Weights of a small transformer language model: 27.3M parameters, 7448 steps.
Each number is 128 + 24 x the weight over its row's rms, rounded and kept within 0 to 255. Layers, rows and columns count from 0. Numbers have three digits each. The size before them is the row's rms in percent of the matrix's.

# k: layer 2 attention key, 512x256, rms 0.0427, rows 262-319, columns 128-191
# q: layer 2 attention query, 512x256, rms 0.0427, rows 263-319, columns 128-191
# v: layer 2 attention value, 512x256, rms 0.0426, rows 256-298, columns 128-191
# o: layer 2 attention output (transposed), 512x256, rms 0.0529, rows 256-297, columns 128-191
k262 105:170109163116110087144149149136152107125104140108123099136118123136124133098092122120104132182121166168144108086122074111128135096099127169161102136151134181103157118119109169095143118135116134
q263 104:106093110097096108128116114072140122152125148156120150105117087102102099130129149141114123146141101125159104163116163153174102149138108154137124081121173147125119126146067143120142161132129132
k263 094:124126108141125169130144114123118093099161121157116120110118138146147128129151099096105121100144103112163095109140153089142125092109140096125131115183080137156135126150127101088137163130127116
q264 115:112152147157132140147144119111109139097084071163182130121165149157108111123141091143116125130125171129145123119097124154130154119137151120091149117140131116148130108106124140087111168113113103
k264 101:117139124126125099115140128090124159111109160110101095146175128162121144096120121102122112141110133119148100163146096128098136109157132127183104146141123151112153159120101153153095086162112099
q265 102:136127123163144158122130144123125132110129131106113069099133124115115089106127095109141095099115155177108094122115123109139157117142107171102114141129125157108142106104106123085079097154138115
k265 106:101150133139094121136146173149118116123133118068122143140124143120092122134118121139131141156151118139098123128124093136101120098118208115154082144094152171124134168142096111178108141087112107
q266 103:140111125131140142121134155133126128126108150119142092107100131096103118112133089094120105137102127125105139105118141075135113143102121100154115166164107093116148150151143152116097099118105150
k266 105:108170143154104088144134179125126136132134155067146123095094170123101143144121142117119135144125111135123101133122121125111116132099153169108085138109148151125093146125097102147121145092139126
q267 106:159101122160126150111138141095157128157160143096124092140109142115144115097127102112143070112154157160110075106160124095126140130152078127115091130113139166130131154153108164146073120132151108
k267 105:114167111113085128125117187155114117119144100055135125124123132099086123129141117149147149122115129137126145072100123143104149121119210102153097110122167176123126166126120110160115129097128145
q268 104:121097136108122099131147116160174145113146155103152158181120092140142119136127103121141128135158156106159085157158113167111106127126101144122167106111156131120062116059069096140123116148134134
k268 100:147128158126150136136147091136179119103127132169177152109134130133165149125125077138192140119095114088120131096122148105128097113138101159094167122113141102127144113112097132106101165092113103
q269 109:099132141122093167126102140142105137111100095160162155092153114157120116090151116125115149133109140135111120139133131153140099117143153129135184132126132160161099070099133152144122160055146137
k269 107:144127094112146111126149115080140123146145141186109120142110114112142136110108105093160108088121117122169088142161129127118144142149101137110114140127099130109144172155088103092110107170122084
q270 099:133117139164126193105131147112122176100128132154120126101168140034170126068109127132147104102170138176082149119087110140137125112150093123111164157116148167113110116098140119108083119103173152
k270 097:111138102153153099132134145152138135115156125102139118106099127088105140140109091102157141127088106105120123103127116096124100133121167127135100135174157175129125190102108109149119128107094111
q271 093:140132131120147117118115111154133114121157121106124099112152102179139128151094139093134179174103104133146135128126103138090117130112152144148127153160127108091154145175130138127175141077123126
k271 094:101119126146170081141116111101088155130180150156151117099131133161132116178140131126112161133154140151109144198128135135127087134134074122119114101093124104149137110166146152101175148127124121
q272 084:141113138140102080091106111105124102145103107104121124115144147162113111161080134134117154128172132098171142157146109099099117172143134152136128117097126112112143116130161129111112115096109114
k272 089:105128109146073137129160131111155154136197114136145151104117111107110073112164082128135149059127132116100108138155169148125163118150177129143145055104156148128123121087145117125127113118163123
q273 094:127193120103103156119124129120152134125135121149118107109147121134133139120131148102118133184112187121156080163117145102144144099106147173146149134189143120095168132141145145101120152135122194
k273 085:164127130087108121163111165169115102159156090142124114129155127146161134158112118101141184116130136095123130082123124108142133120103100125157113131133148136112157101119112123121120140108123080
q274 082:129106151204163150162117131141133136111112118122169125163160146106140150101180089145168116106106127112127165091124150152132142131146142101114143160147097133121112137141148132087118115168112123
k274 083:103110098130114092087130098123131166118101130161105189144156137143151131153114149139164134102158104092095139138167136161181094150144121147134113127112099064134112093101158136147131136126092125
q275 086:123088163105153161143129092111142135111106114109127072114137107142096094180136089155071131089168094137132102141157112084120097150143085138129142075094149100131130124151133104126144102111131114
k275 101:087107137162134143106106114110146102136136131116126145123076126072117096136176122131163101113088092173103091147119146155107171137168144122114141101109121100113064129127118132142151153184154114
q276 103:162168135084146094161110168133149080129108136148116073127116146126167135124108163101141140150129140123115150117102085099143087126096106115152077139190150148087146138168143116126148160132091128
k276 106:131116157138118147158155142144099119138181167120131099106084117119113085133110118108145121148142136119108161119116134080125113163082092177117151187173149128096088129135158157141164126115138110
q277 091:142143139123109140131119167127114109144145170130131112134149135125079152087126071132109129161103091144125128107129126135125180144167149091143165172133101105122102128149108143124099120133143154
k277 102:200134125116102132168134173149128076137114149094131135114093138118120158107102147104110104119158121141155068115109121099098189124090123156126093170153144178081156112136114168130094148123117131
q278 097:119125123128109147108106157129177103148148170147145133121143154120159097080141096117122084149117106157138117099125158095130181171132112139129123160146083142136112114121144157116118138151147147
k278 101:153148125129114127150132169158109103126130115072124131104135139110116110082107126115148101130135121131106082064117101115134146089121164163151098146126161216112132153136080114176100135126130120
q279 101:174131154115135094118064170106113120158094158136082128095102139166103181150086125120148119172127097111116119138096098117133119116090106149129114139132071146117146092112121157119126151112121141
k279 111:150139168120134126144135174141144118127120129107158080129068134113154137100123151106104120158107150111107108080094115127121124137062130172118087137145129100127129146124159140143122146093121123
q280 099:141065163128105122132113123147150088116103171084128091101095131118130139131133145122159081149133124118131101135157134127150115127121087199142082125146144156136149132130123115143168103096149121
k280 104:128146157139132130137168153152142099129149124106168090125092162144126100128130083085114166134091140115120135115119116091118123124095140157107086115164143104119120143123143097119104141106109113
q281 103:113124140159105167119144111110144107132144126143138127108162120113139114114126125112122122142113109150149111131125126130128093140185115179108078118122156106156127109103095124088104068099121076
k281 100:076117138114126119099113150127108173116118124163110114134128117143088102113133112151155119076119120122119111132159123129148144057130140100132142133126110157121116079141104099162125108167115134
q282 105:137165171162166152151146134135139125117132096135154111119142155180133084099133091115172125110113098195138120121121099098097152138116109133105095147121063160124150104140170127106095125135102091
k282 102:127145103129104127093141182119100141155126105099100162151183148102113141113142173129151108132139159141117164142106125150139137084142186099140091122090135106132098125107097146202125101126126138
q283 105:143174147121147132121109127182091155095103100136133153133152132145144144116122151122121143142073097139133148140129138134120153101121178078125170171163102143133146138124209147142150170092119158
k283 108:143088102097156096130116118071115131154147143151088162126122096108165140105104138142126120141153139146152182165124115147154132173138081138142163129111095074144147156168124171101167119158136122
q284 112:119162128112074142127139121103118112125160094156134138113196144123131097092121139104083124128131120163182127119143114114147129146188133145109112086140169113128107107109083111134086108107136078
k284 111:109130107159109152138130134125109121128130148161121131162193089103056089155137069129129107098110146104152113096112136097115186103113139094173143130118143181106155145140091105133124124182125112
q285 099:146172128130137153109111119135098127114131102136133108134146151120127094122129093115127104130101106148165112112140118073116181142140141104109144148145107137137133114138166170120114129120108147
k285 100:148145099122119121140155184101084139145120118073090168144143120127118126116099140141112113117151157160095126119111103143105144123104172137161083123089156185119157147143094117175110129139135127
q286 101:158109119096117101136118127154171140110129164102133141136116155103142094130137153142146142097140116140121124139139160163170144128131158128178141140095157151123120084151145142147126139131172168
k286 100:194139096140136136158161077140120092134162123130165107128119109142143133137120099109130127134142132108160126135124141106114165166128106131119124122156164130118148172152133123118136135130106120
q287 097:113149148087128123116103118146165100144162159151131108148089117128076138153130126166132126132158091147117085138167135128109084138134125125118094127123142079155125135121088091137163131185098159
k287 097:160096164134103126129131106125137101177095135148114149191137140139159128151126145127155157108084144115122126119129160131143155152130092175102133133140145082131118063098151087105115135147081133
v256 104:116141172141147110129179113099141107135160133131127152150109128126129123134119153104131124110109129121144127149093111126094084176133143122125128165139092175120162065146184145124104125108088145
o256 095:099132157140116127142149135157115144103150145123128116126108119118092124150128154157111160126134126145151143089115182133142138130112171122150131180130080139124115129157147141150122149130137154
v257 096:139157118113124089135150164118166078129099137119120118124113114122143158156121172113154106133123128102164145152151108134121105109106131159132124141129190092159114160189101150100072132136159097
o257 090:160091137132104114171110149134148119143111164100153089121124135090144140143137134130150103118156155102134118102133114103111126152120119148153111125129155137122130075136077155128132101155139079
v258 099:111110133173175157102122130153114151116128116148080128093145101155099107109114152105171166119096141147162137119090124115117124096123141150080102094110056113139102116110127124113086119129133133
o258 093:092064138102099181087115150110157141148170126136118132121143108140128131142155137104143159097145170133123157126097141094152096099104109153137093116142108170084104115113130146128158107136135172
v259 089:128102124110139106105105165099081121108095125125132107133132164133143113129152110136089146125118068118108078152166146120114132109145096128093125151114145137124089123131139085134067116093134113
o259 085:128142109154154107117134147135128147084184164130138100109126153154192110120144125083155120136176120095131141155138141122104117114143088123096138119153117132120139117119116099169124152154077145
v260 105:145148170182162085115137143107181097091133127136152111136138141114136120132121084107109116134100135090125131132115107119114122135133100094161101164153116119117089116103186094105073144136073119
o260 098:151125122122131107082149141139113118109151144139090141131156113136168103119154116088128124134134142169132132139146107083100102106149143104143115107106082181136105115145111116076127134126112079
v261 090:111140154110174147147112131125108153140110102128129046115129109136149105123130161107127188130118121125160090124096131123126118108134148141123126109119092203133118124133153154143178128124130161
o261 089:098145139105163160130126143102103121126145138110121118087158145114153085110134111095127128101115167099145129120097137133116096118143112184104124066165093130150096135144127112090157139080103154
v262 098:094085129113121174141111112139119152098162132133147143104107152134103124102151113146091076127130154154127086137122129143126124092115133141112114144136114125143145121129129131133186136125063133
o262 091:086157123170141141137131103109152153105122111172137106131108122116108162107134144151152174149111086124113152116118158131102115151157132154132152152139147108164156151136142158162137142125098180
v263 097:109189158165132123161092128090123124110127112157178092104119130106169125133116129125106109108137124111160096113129078142114075140124083128169128117121117142152124113117142130143159140139077126
o263 089:106198105157155130111107098124123104134168135124119107130145140161143085124109112156143137121105105135122127105121121118082083115145117136127141141130122114166140109106130140108135157119063114
v264 105:104135155116088139135086121143127108084135126132145103112122149097163134139139107122114084123104105138129152083108112138161128071131121103148119120131119108168136157097114109126168099129081151
o264 096:145145154139142173111152129140100113150135128170159094165138140107138137101125138145128132158114081113126145081113115129099122101156151109104151136161153122131148143084145136168148131129103175
v265 107:137138086112113110133136124096087101146130114106141127152148155140127133155131104133130102127180092099124102117175144123086129164123114142148108129137225105148130148115108144138167164148132105
o265 099:149120141143141143142130129104110122157127124088116114124113163128122135147091108126153063130151062145121093163137131112091134155090102113131082129124183092139122154128109152119108112146098067
v266 098:133169139134085128123136129135179137144138107126130116126081131098147136123112185109149148137093135144158167119119118134150112173125139114147155115126092157126116128125109140141063120111127125
o266 091:129151166088108131138127114145109109154140149169144158102126115120097119121143139157077122142088107157147140122081135167174133118129177094127176120139117129102110109116136131140127152138182124
v267 088:110076152124117143147110102157093173100130134102118145144143132104150110115154110173136127131136143134070129107078140158154164109127089101156146087116102138144154100070100151148179124091092172
o267 084:094150160132123152153106136134120130136125084160141132128135144186133154127110176137117125116087101148092144092093102158129185110116154134115135135148140112116138154088185098181129129090130212
v268 101:126101108111083133139138136141136142132131129125093129141105130120115122111107161106167161151092177115076135138115128136141081143114134147104136108106114115144117081125147152150105172094201108
o268 092:118094129113071129134104144140154140130130173123166156134166134130097116112126149154157094105103149109113124091124115143175124130099117149120134140129125139113118088101114113150102101110172128
v269 097:120092115132153117139100110160170123160094119144092158120116168112139135116123102098134153118111165105121155119105137123159099136122095105163155117131118124143117101100103122137141124094121118
o269 091:133138130118147150137074114143120121145138134150120125153134153175165137136121134140091131118127144147168139146115112127154135120149167118137106162141129162117130139108150114133111082083151112
v270 101:149139152100108149109125132164126179118059119118144130155112134108144164109132125127108146137150167129173109140185130115151151111135163108127164147145123143101120166140100087146114093130158128
o270 093:160120114120142097139111139113125148082094114151147128135123082116141145122160118156108127143123194138171112148102131121119153140120146086122166133112133100125135120086146095146120126157130125
v271 090:154127149112189149203137107160146101178126122102152104126140125158157103130131119122147125106145120128117118132079120140129133133138148141127136106138111164133151110127151142112098131119075128
o271 087:119149173131159158173125168119078146103111151112149110128141162144156122106135086108147136122111155131129142139095111129121144114119174167131108122169105098149150182130140110104118127073182130
v272 105:127120126104182125125107097136139123121097140105058112123154122136142153111136103112138160125117125105115125132111133128177119128148128115119151088096053201158135091077109084141130129118125150
o272 100:094150152121131161114089116138111137125119153142128155094127125196147142123158124086108079123144176098102133152155088183201129098168124175146139066156097169113111140129094073129134099105151141
v273 099:106136164148142140142131134141128159103113136110152088131146152150181106119124103150130163142097143116124151160083117150153083126137115116090112100123066157133106127091170121159120107115096119
o273 087:095125123131106154093127163112086108163121139133141167153164147175152102113140107132136096120089160103143131133098133127122112094179161139118149107147086170127137124133134131144158142114156128
v274 107:151159103132170143166154139129162140149139153133147122137118092106162102131113160113133132134121114141172152131133124126111131163130110141098159104141157123146118122150116149063084121150148128
o274 097:182114165108110148178092182095148091159127167132149104121099125075140169108133091108140113138150126139124108116128152132120114144132132145147138127121107108161094134124148140064127123122173063
v275 097:144113170139165165103180138131137127140122124137086135126138105156121128135149115132155142137156124121120121159118126142111174170109111145124141101112155114142152112066116142112099119140132102
o275 092:119104162128102139135101177087149152143149153110102173068111128154157121159142139148114100119148147127084094153141146146149097115106083137151133126107134135134130121086072117098137070139155104
v276 100:112119184128111193133115127142089144132118127141105113111127117133127147121117115091143129120142132130120156134142130174142131095120124135078142124105103143165137139098092122149104123120106130
o276 093:072110146174117174100116112116113114155145133138092154130130142149123110164150079149139102126116110074146108138121143189125104111154122122120184107114123149137135093089105117152163110163147145
v277 099:112152142155128115123094114080108160097098147133114122115146154117151137109135116138120121138117074085106095123137109126134126149138069145114108154124086184124122104101167087133129095094174138
o277 091:135155114159156113090114102154100167134186161128118115152165141175130103123141127086143107104142163117109129119166105123115134093110091111124150115145079185103158102120122099151126155119109146
v278 095:142148125143116105142112114070122122140142154119176080151150162144115132143126121124117104150110101115102123143138104117096144118128122133141104173127170143121105130122170126120117134148128107
o278 091:153149146167127110115166140164092155108132161128129109144161137101115124087147140101147114141130148145121143127144131071101128133103121126129144107132115148132124098164122160115132153122104083
v279 109:144112145164105137142081087170124190124121128130128169117122169124095115121144082124111142106120135115084154115152147124143094134136091105104130123131123137093129087121165122139125135109130135
o279 097:119150122154116142114120120168089151145140116156107151162157154165115109113124095121115141130077131121127142124137119137129155080106165088069133141103105134131145115094162100117110150080153153
v280 086:184124098122156148130103123156133101165107107142153131119135141156124161137140122089166136112129102134124122108132117108132121110131118133127117109101139130108118135099128066132112131144098135
o280 080:125190114109171140107151087152060146134157126125128147107152149130101118128141118091090123114113142130110128191158092088144126083084145112115101098146142128100141159138124101133141130098129108
v281 101:130172108188125119170144129108169083130130140121138096118114102104133165143123143079142123112137097120166105146165129143131111109113117161156103103123157129130105123092114090088160153175117106
o281 095:125188103132136120169127108131119125151135140133118168113150173115106118137151131146117082106145113164142103114170137107135100136118118131158122071092132148143140135131084140078114113142076107
v282 109:134178135151138093114145134090138095101164105129118107120145130121105162159137126106119102131163067107140111126133107087099150154122163120189132113140132149107144174141111133100136145145070130
o282 103:153164152129184132143188147105132120102115108122104105111115125120140110156109136101099144162149083148120157159120140092076107142111140162151104101108152082138107146136122115095110130165078105
v283 103:103095131108081150126084123148096142109104130112147120149124166159115137124149119134130154155108122112080094136149155126158132128130167144137122118125121149125119129081145118172164128098179124
o283 095:095147119137129132140128129169137145106122105141142179111153178139111116120122143122128080138077112123139130123098117117135155116093110133081157111164152132130163116101144099179088153105111181
v284 104:098090153150118157118116125177088110143152143142100132098136111137100093118128101137123129105113130149090136100129172147122118107142128143105119093115114074166159130097157156149127116103169140
o284 098:087085155138095185095132154127132125150140114139118125134171149124142111099142102112158136122091124099101115066141124164150120118132120131112132147148107127114127131116168125172147114130161154
v285 104:136145131115108119093094106088116130082124129083111118136126150121097150133112117120111143141130077126109131153156120120102157104142178168134130148101133157105107156117111122118119101112129115
o285 096:141148127134151112135157136132126157115127134132103158143137135116141136125142126128116142138169087130153179098121148092140151134109077124110183105100145153097122101098136125146129137146097169
v286 105:111130147158115118110124124120100155086129150123093142116125121119083156129129156142113096151139136115121105121158125093117122133108124134166152117124119101128131152134059142099131133133108137
o286 097:127104150156136157122125156118184101104132131151123126164138099124135185137132146163101159133162098126102156086102132095110128161100118124175136162101149132122111085070103133126125125175099181
v287 098:119085153154097132108107141159162141142097127140096199096095143116119132129149132156125104135142164145120112106140143112145152169132127117156124138126110070130147158107084120103077110100164120
o287 091:151108155109118128144124128180131146141123122140130122157121087111155160120148148159087141120121181127103125107095076142141176150103148080151130199134107145107130090084139120126128121149169137
q288 077:139142170186122139146126137178128133148132149122134118150172134103116100141133155178150112146116144167109117114119139141112141141164164132138140144083143176104110142145152154165136118159078155
k288 087:121149116094090104145116171126152135147129122164147135169119149141144114100126131129164126101137124153147114153096142142127125103164116100112102152102154162148074127057103161160096138158185110
q289 084:134144149123130145116121129115131119170097121133121129142118149123193175107100143107100107149102131101130160118149098142134088153097117125150098144156203076128088121114156155133117132133157111
k289 092:111146099137137119154176129111153114100104166092126120138097145095136144138154111158110145154158105143112141140113137112109109097065129190159135103141081107113167128152138096135153112099107131
q290 094:109141138113124096092164119119144104140128097144106120128105134100129146112101113084123172139133130084146141098139122114170125117068133176133116134143145122126096119113123181137145120119165139
k290 092:151121131119127117131132147113148118113132127122130130150089117151106138159149093120077144136113122173112170152141156118121083123084096176111123151165106062111174122191112087123122124148104147
q291 083:148125122134086086123145156159154123161150105125087098126122116120106167103155150074118123131163193080111131123137123108136149161113153084097145130120151144129138143140100115140135119174096148
k291 083:132099141148100122103133116131128136115116131087182157116109167103123125092122089127095138144113132133127137139128163119112137117122144139114134138113142113116143124121098116123176153108165101
q292 089:164115118153105149132130086113120132144119128151105115157056133113155169076174175095124106145167138151155129109164134097123099159132124084151138128123135139118108134100112088103108099212115147
k292 093:118134121107117130148128123116120147125113150112155106064113177094152102150114046147106161114077122124088085114100117110103139151143140130156122159109130154120156132106106140124079128097157109
q293 088:159126139145108120116177175124152134127143153121145130133106112115148128099086170117130152174127128119154121103148095116151143105083138147135091133150130073131153105166129141090151093149142124
k293 082:172122169131176140178124170118113113116138150114156119156059112150141126150096142129118151122107181114110144107150152130152095120100148122133138180177140145137160196136126121126139133112120146
q294 099:128152095143146127123091112119134137125117100159138117110151144068124104142154087115158127112171136150128131120093118150100120095126178159121136084150119139112106152102085133139155143129081124
k294 097:109087098137127097125104110137103150110115117152153142138144109158175159148130149075140123154138092133141142134134125112138146138127124110151109136143116105130131147106166136132071108142173166
q295 092:107114147176110122143143109161093078138116131103133126151167138117123145152141120125113140132166114162130088158104139117129144149116171141163145117139162126092140128138160170134133128154130094
k295 114:120095114117143110113144125107143130149121097153116149110174115128110108131127086142181120138159151125157132138118099166202151092152131118156134084111094126146109162125179118144132120121130117
q296 112:136094112161144145135148154129154108113114166105176145129143100131183152102106159110128127155103151088129124092133099125149144161143139107163149145141099149125146081151125148133147117120188127
k296 102:158129142124102100092124117112174124128120154103099102151136094121075118128156087161148154110120124124130104132123115153093163114124150158150130138119131162128071133138101104130107154132137121
q297 104:130099115141113150135097118143174155135090156117167133118098120094137159140124185126168136113139104078089120121138105083153143140111146108128138165137132151116145117105106088126116121124153130
k297 105:094114141154101095118116141157078131128149171099094110172145131134123127139137080159130137124099102110135127141113112153085149131117161096145134113118150152092117129127108138163129118114139124
q298 106:167147106158173090108150155111120114130107135131116122102128105142069111097137119123113121122139150166098114143113116079130090110132133155098139131122099158145121132202108147131139133114091137
k298 101:163106114147136161107117135101129113113115113122151090126132108138135125123122132113137118140169141121124096091143143161108165123138122130115129125149102185111082108127139127131124087109129137
q299 111:123163145114142138127118105152093132104114073141128122114085135154124123154143129147143106125099148129150130175119135142119118136113135122110115141170104103114087165146165111105134157088079154
k299 114:134141142109156151120121108123128121139111100205151152107088110172141117136139123101072114124083170129163165120138154176150111066135086116132140102125104100160161127119147096118153079138094130
q300 112:158177104142123131116145121096151157125127108167137150157150150130128144146168136129144147123143136133123168146161130103146109111118116133120087122104141123113142107103119178142119122170133128
k300 110:102116137148108168130101123160102130103150089129134107186088115100140161147114158102113148138115107119122134134166089135140141171089090161145136134130132147149141122128118098116175121131096129
q301 116:155138120090141105130106150100167143139154150118160121156115101136188118158115160141146146108103134101096162129155114132132143146132153090140114119133125081085150089113096131140108106174152118
k301 116:122119080170090112146103119151129107093142132111097108130116130131115139143153154142112145120111111109151085117090119105076126201140173122129109117150150121139118103142118143137098162118163130
q302 110:106203159097128084143092162125117147104117100121116172129101115168160163141122130176125155109103142108089169169112072149126107109082107092099130133146125084140102151132144131142154144101105128
k302 112:098123140157159122132107151116102160116132135161147122133129128148134160142140175142086129132130131164133151151141144112148095129124078117154115130111126091134158146134120107143161104121121169
q303 125:118141148105175109105109116122131148108138112139136143112127132132117138158141075147126115123107135132125183193104094109097073112089116136145146113120106087143119172140140147163148096120069105
k303 122:139106131169174103142104149140123129119114129146130173125107142157171150159102184125140116128159163169126144160157127117134143188115104194098135113120125086136130125140149137096119131141140125
q304 091:168154150119107129129179113107163103131130120152134102154168144105142150125105160120129189180132168090173166123131141107120106116100160102123102176171151121148146122145124121139111118127119129
k304 080:143128105118112098113148152119097122195135082137095122128092145118147101134106115160104154138157126124099131103132135116095137170131143099122133129156163105116096125108114131140074133104167122
q305 085:159135143135119151146105124139097152110112181151136168069140116135088092129174083141141094124108093153103104126140119170098159113179098107144146140119154141098099122119129125094148156126128125
k305 082:111144094090120188125115136146178184143096125171121093108130121134120078110123137132140091125143167151138113168117155127150117110135111168094091124145129137188135090101124170133116139121165147
q306 077:124092098173126147149137115120076130129111115164132139107137102094159201089118135123115114151118116130162103105127128111165090143109127135127121152104112177152120124088181096143126145136155126
k306 080:114110156108154126142130126123136100153143135133148076122098150093141167186101126119162105124109105144135153102124148121129105114091094186144124109175137096143118153154127126156179110092110131
q307 091:113138149124122105155186124113167152161160083142123118139121107129126136141117112097128142150118122086174161109163110103135127124071130158156144113150115080111117114139099151145119113146145121
k307 091:140152139143163155150133160125144110138113172127138129115058105099123126166127145100126091121109103113110186119126157106148112104071134173104138129152120120121174113131136108081143143110094170
q308 086:158142159088140134100149130099184098149138118090134111123157092136153117130102127060136095130113077091130111108092132123161135142114142141146089102167117130116128101146171120122096137131115148
k308 089:155103122117136150121118169127183098112097125105119121137080124146138122143156099140112083138083137092095139164121160118115118136109133144160155123183095136125086116176101125125148161139111143
q309 082:162090152101116167149111119140105133133129146116141129106143134093126094134128110212150155133166072167122096113109129139120147080141138129130119103089110089137122129118139145082152134143133095
k309 094:120134153133130122159109144086145146142136081163089122129147101142095117136135083175128116106170117110145113157142119119095158127174147071144131131115136125101070117126159142153162133133128129
q310 096:112124061143110159147108112111114131116140141117144132106117079105154140143142186149123131135126159133150107151138109128109121110097113075157109147124160131146139102095135123126167077110122112
k310 099:114128097128123160166138135147073151181167143121104149109111181117162124142103108139143093176118148126117123147125137097118136117098139124090122150107150125128175103121125139127103104123128127
q311 110:143102065145131111109100105091125148129127116128144138162145122091087094138157146139116128119096124097114096161135126107116142162181124103112124087090176099117141152122125148140105125162099113
k311 087:102144099110146103115155106183127132112112101156140128138168170134135133100128139097121103128151064151154142117144153093128125130129166127127121118118151139080110053121083106132093159191167102
q312 101:148128128131146095098143095089114182096139072166141156180131092111138133158131165170136158122131145111127163140134102117113115145130143115118101112098165111115157119096075160125085100232115127
k312 105:054135095136124095134130096171119129126142091114109100134147123134174159137124144127094135105154102137142139144127115108132120138131145089144156132121143113164134079127136130162103138154157113
q313 099:132131145073129173154127150169136117183148145072143075129098143156120111152124136145176108095113091101122139117134147148107100126128105082099165149164123136112139122156191081130086167076100127
k313 093:157087171131143102081092155133128116117165109121130176122121105150114132145163115166109124127097118078082108117146128171102106132191134095120108100126069133138106190108102113118159109105122137
q314 093:115123126112131110128128120189167145133152148130088120118130132116176109134121121173112086125121098108178174130090126096111113142126169142136164138133105094118127095143175139121168126105118156
k314 101:156077132132155131136115123132161127134070148145109164123171148131108138163177122168139131119121173145147170140109129154092132137146154144165161105139144106139116127127164149148138110141081102
q315 109:096110133102121139143101126135135105126138129106137085144091144087155111136113164151110173133104125083092106090138133159138165130137153088129145136158117093118106112099151119109140141118188133
k315 106:087183117100142138129132093150154161109097131150108115111114154119093125144156107166087132139086120129189173133096111113131103084127125111148101132123119104163165127128135135155127155110114127
q316 106:117122135170122135188124125148129143116138148098110101113115142135134117112103097104109123124137079121146137099125145125067150102121133107123136134129134172103153128157133098099118135079134164
k316 103:148115151121077100106139156122123136162125158125126132135107139111117129088141122159133120076131142124119088131131151166115137121172152097157140127099139140112148177123148136113106104134128130
q317 114:144120163142109132091120117098139184115127153139165128140174123121139124139145112153135113137153139133135145160155136116130119115136144174111114103094138094086141096085104173130109107171115128
k317 111:114120105159102094160128141138153116115142145070098130147108146118154131095092149086137114144147116165137123111118123107106129175120136142104118128131158132136163132125131133128095137101148096
q318 115:135109113173094105148144139155132161147142155083113129111145146110104096119111136104145166154167132150112076106136100100112155166138157140123097136111125160125096100125108106122093103108135119
k318 116:147106102130094084124112132082106137149117158105115087110122152072100122102143081117132136097142111118129103111104141137116162105160164070124086145145132164100092174126138178161097133126157126
q319 107:125153087124118107108148122088153162101144099113145116154143121076118137113145109135100148138140170117150127113136127103138109141128132095126101099126135133155150139091075171146140107194128164
k319 103:081143103121155127181159106169084159121119104157159110160108138109154145144124132103123147163150094137162124140147090114146105115106132094137106139142133094129161108149151108146126160162133122
v288 099:102118141161141114129155104119123180105173135126153124110153114104126159138129151133168153138139132184092142122198114142119096098149147153117147132117145147153135099102082114109157170156139112
o288 098:124147186127086112115170136118138097189158154117124138092147149072117113130161131105177130119136092155132132101172196155128143103148134166123146147127137187121096107141102144103110172132138156
v289 096:123136141126116146116137093099124124137150129116128106101139108151078083124082118131135110122159144125121114089091146147117162207135084119108102170139107114150093147160131174086089130103151132
o289 098:128117109102151123138144096096124090127113103134119131111088123123172110101092131116146138123111104132146117121127150143135132158147104152136154155121159083136121123144158195072115175106174146
v290 098:135152171166107136135134110110152116051109126119097118117105153121058124133101098134104134142147108082101132145129132134114154098123077120151120089139102113142095142134112141150152117086136127
o290 094:100133095153103152082096082127129114128124118165084154150165162128144095121098142161097114140109106141122103126097117116166117085133087109113141124125163111117132149129160109126149142124128119
v291 106:125110147156135175103143114066114087155065137123103132120140117124076103122113138099157127141127125095139127119099144135109142168119124109134117119163121118125111144139151180131104121123116121
o291 106:097088091156131179118115131083102126112131113141120120122137122157135102138104159138141133106107136132135134153115130129142104160098115159110120133151155092127132161152149120124129118103130088
v292 106:144115105113160148123097146120128163166125115167130142166117117133154150135149178129126111146085118131143129139162133112088113119118144116134118124156129105134155119144139115146173139179133086
o292 104:125132142166157102150153152167098172141130131123163108114140088132061139192145153172122159131147169129154147123147138135125102131100158113112127102155114093143140153107123109171132123142113090
v293 101:144113114161138158147092146118148102119094111124198110105110083153152133130119128132142154090121127102121161126154135128117110082119153125122146123143171125115152133143153152132122140145076112
o293 099:175130123155147135134100153111123152142117092122174128128132126111149132136162108161165177125125155132135125115152121115162140161115118125098115105094106135128161137140128136148129121118126093
v294 099:126133166167109126124123122113121111076119123136126105137112121124116163133106130114155121145122082083105108146170117139096167152123108119138115130129132134138091133095118134154121099116132152
o294 102:113109169143090142091088145127131081134168117142081113139138152159169122119126142138126103121090097094124090142137125174106145113127118120107147152136119098113132134130160107092127153098112156
v295 101:144137136160113158084127111140143086055093133132114159129153156112130162123136138078136116165116150097138089081119118146153141133130132115116121116148138108123100146104119119145083119105161135
o295 100:143118143147090148132101095173135094089144133121084172139119130111187127093143146117106117123103145108112084146091103148097157133158140098132135164128118100125111149099151112131142121086134106
v296 102:141142140154139168142133114075124097116153136112190103100137103117113113123141161109143110089114103125104131106122152182111103166144048104118142125142149091146124153144106136116122130130136097
o296 104:137147095112113151150090106117120081119142143114157160122143110080136106146106168128141131090134125150125149134130171181141095171180088115128152170116174098150126154152144140106125112122170092
v297 094:123137117150102162099104147102102163178124118148173178157124118102146122145150160169124148151125185161157133132145139085159124109119165140135121125096183101121177122112137094122095114138136123
o297 092:161143146147124135107160168131107163110164111112185117115137076138106116123166101142140125128116192142117126136139100117126158181102165155122093126115091126111126122126087134158126108143134122
v298 100:122131098121119128125125142146125125156152114120167118106079124128122143121149121135161194122147134132124117120087102123143085088130159143101197171128113154116123128172137143128123155163102119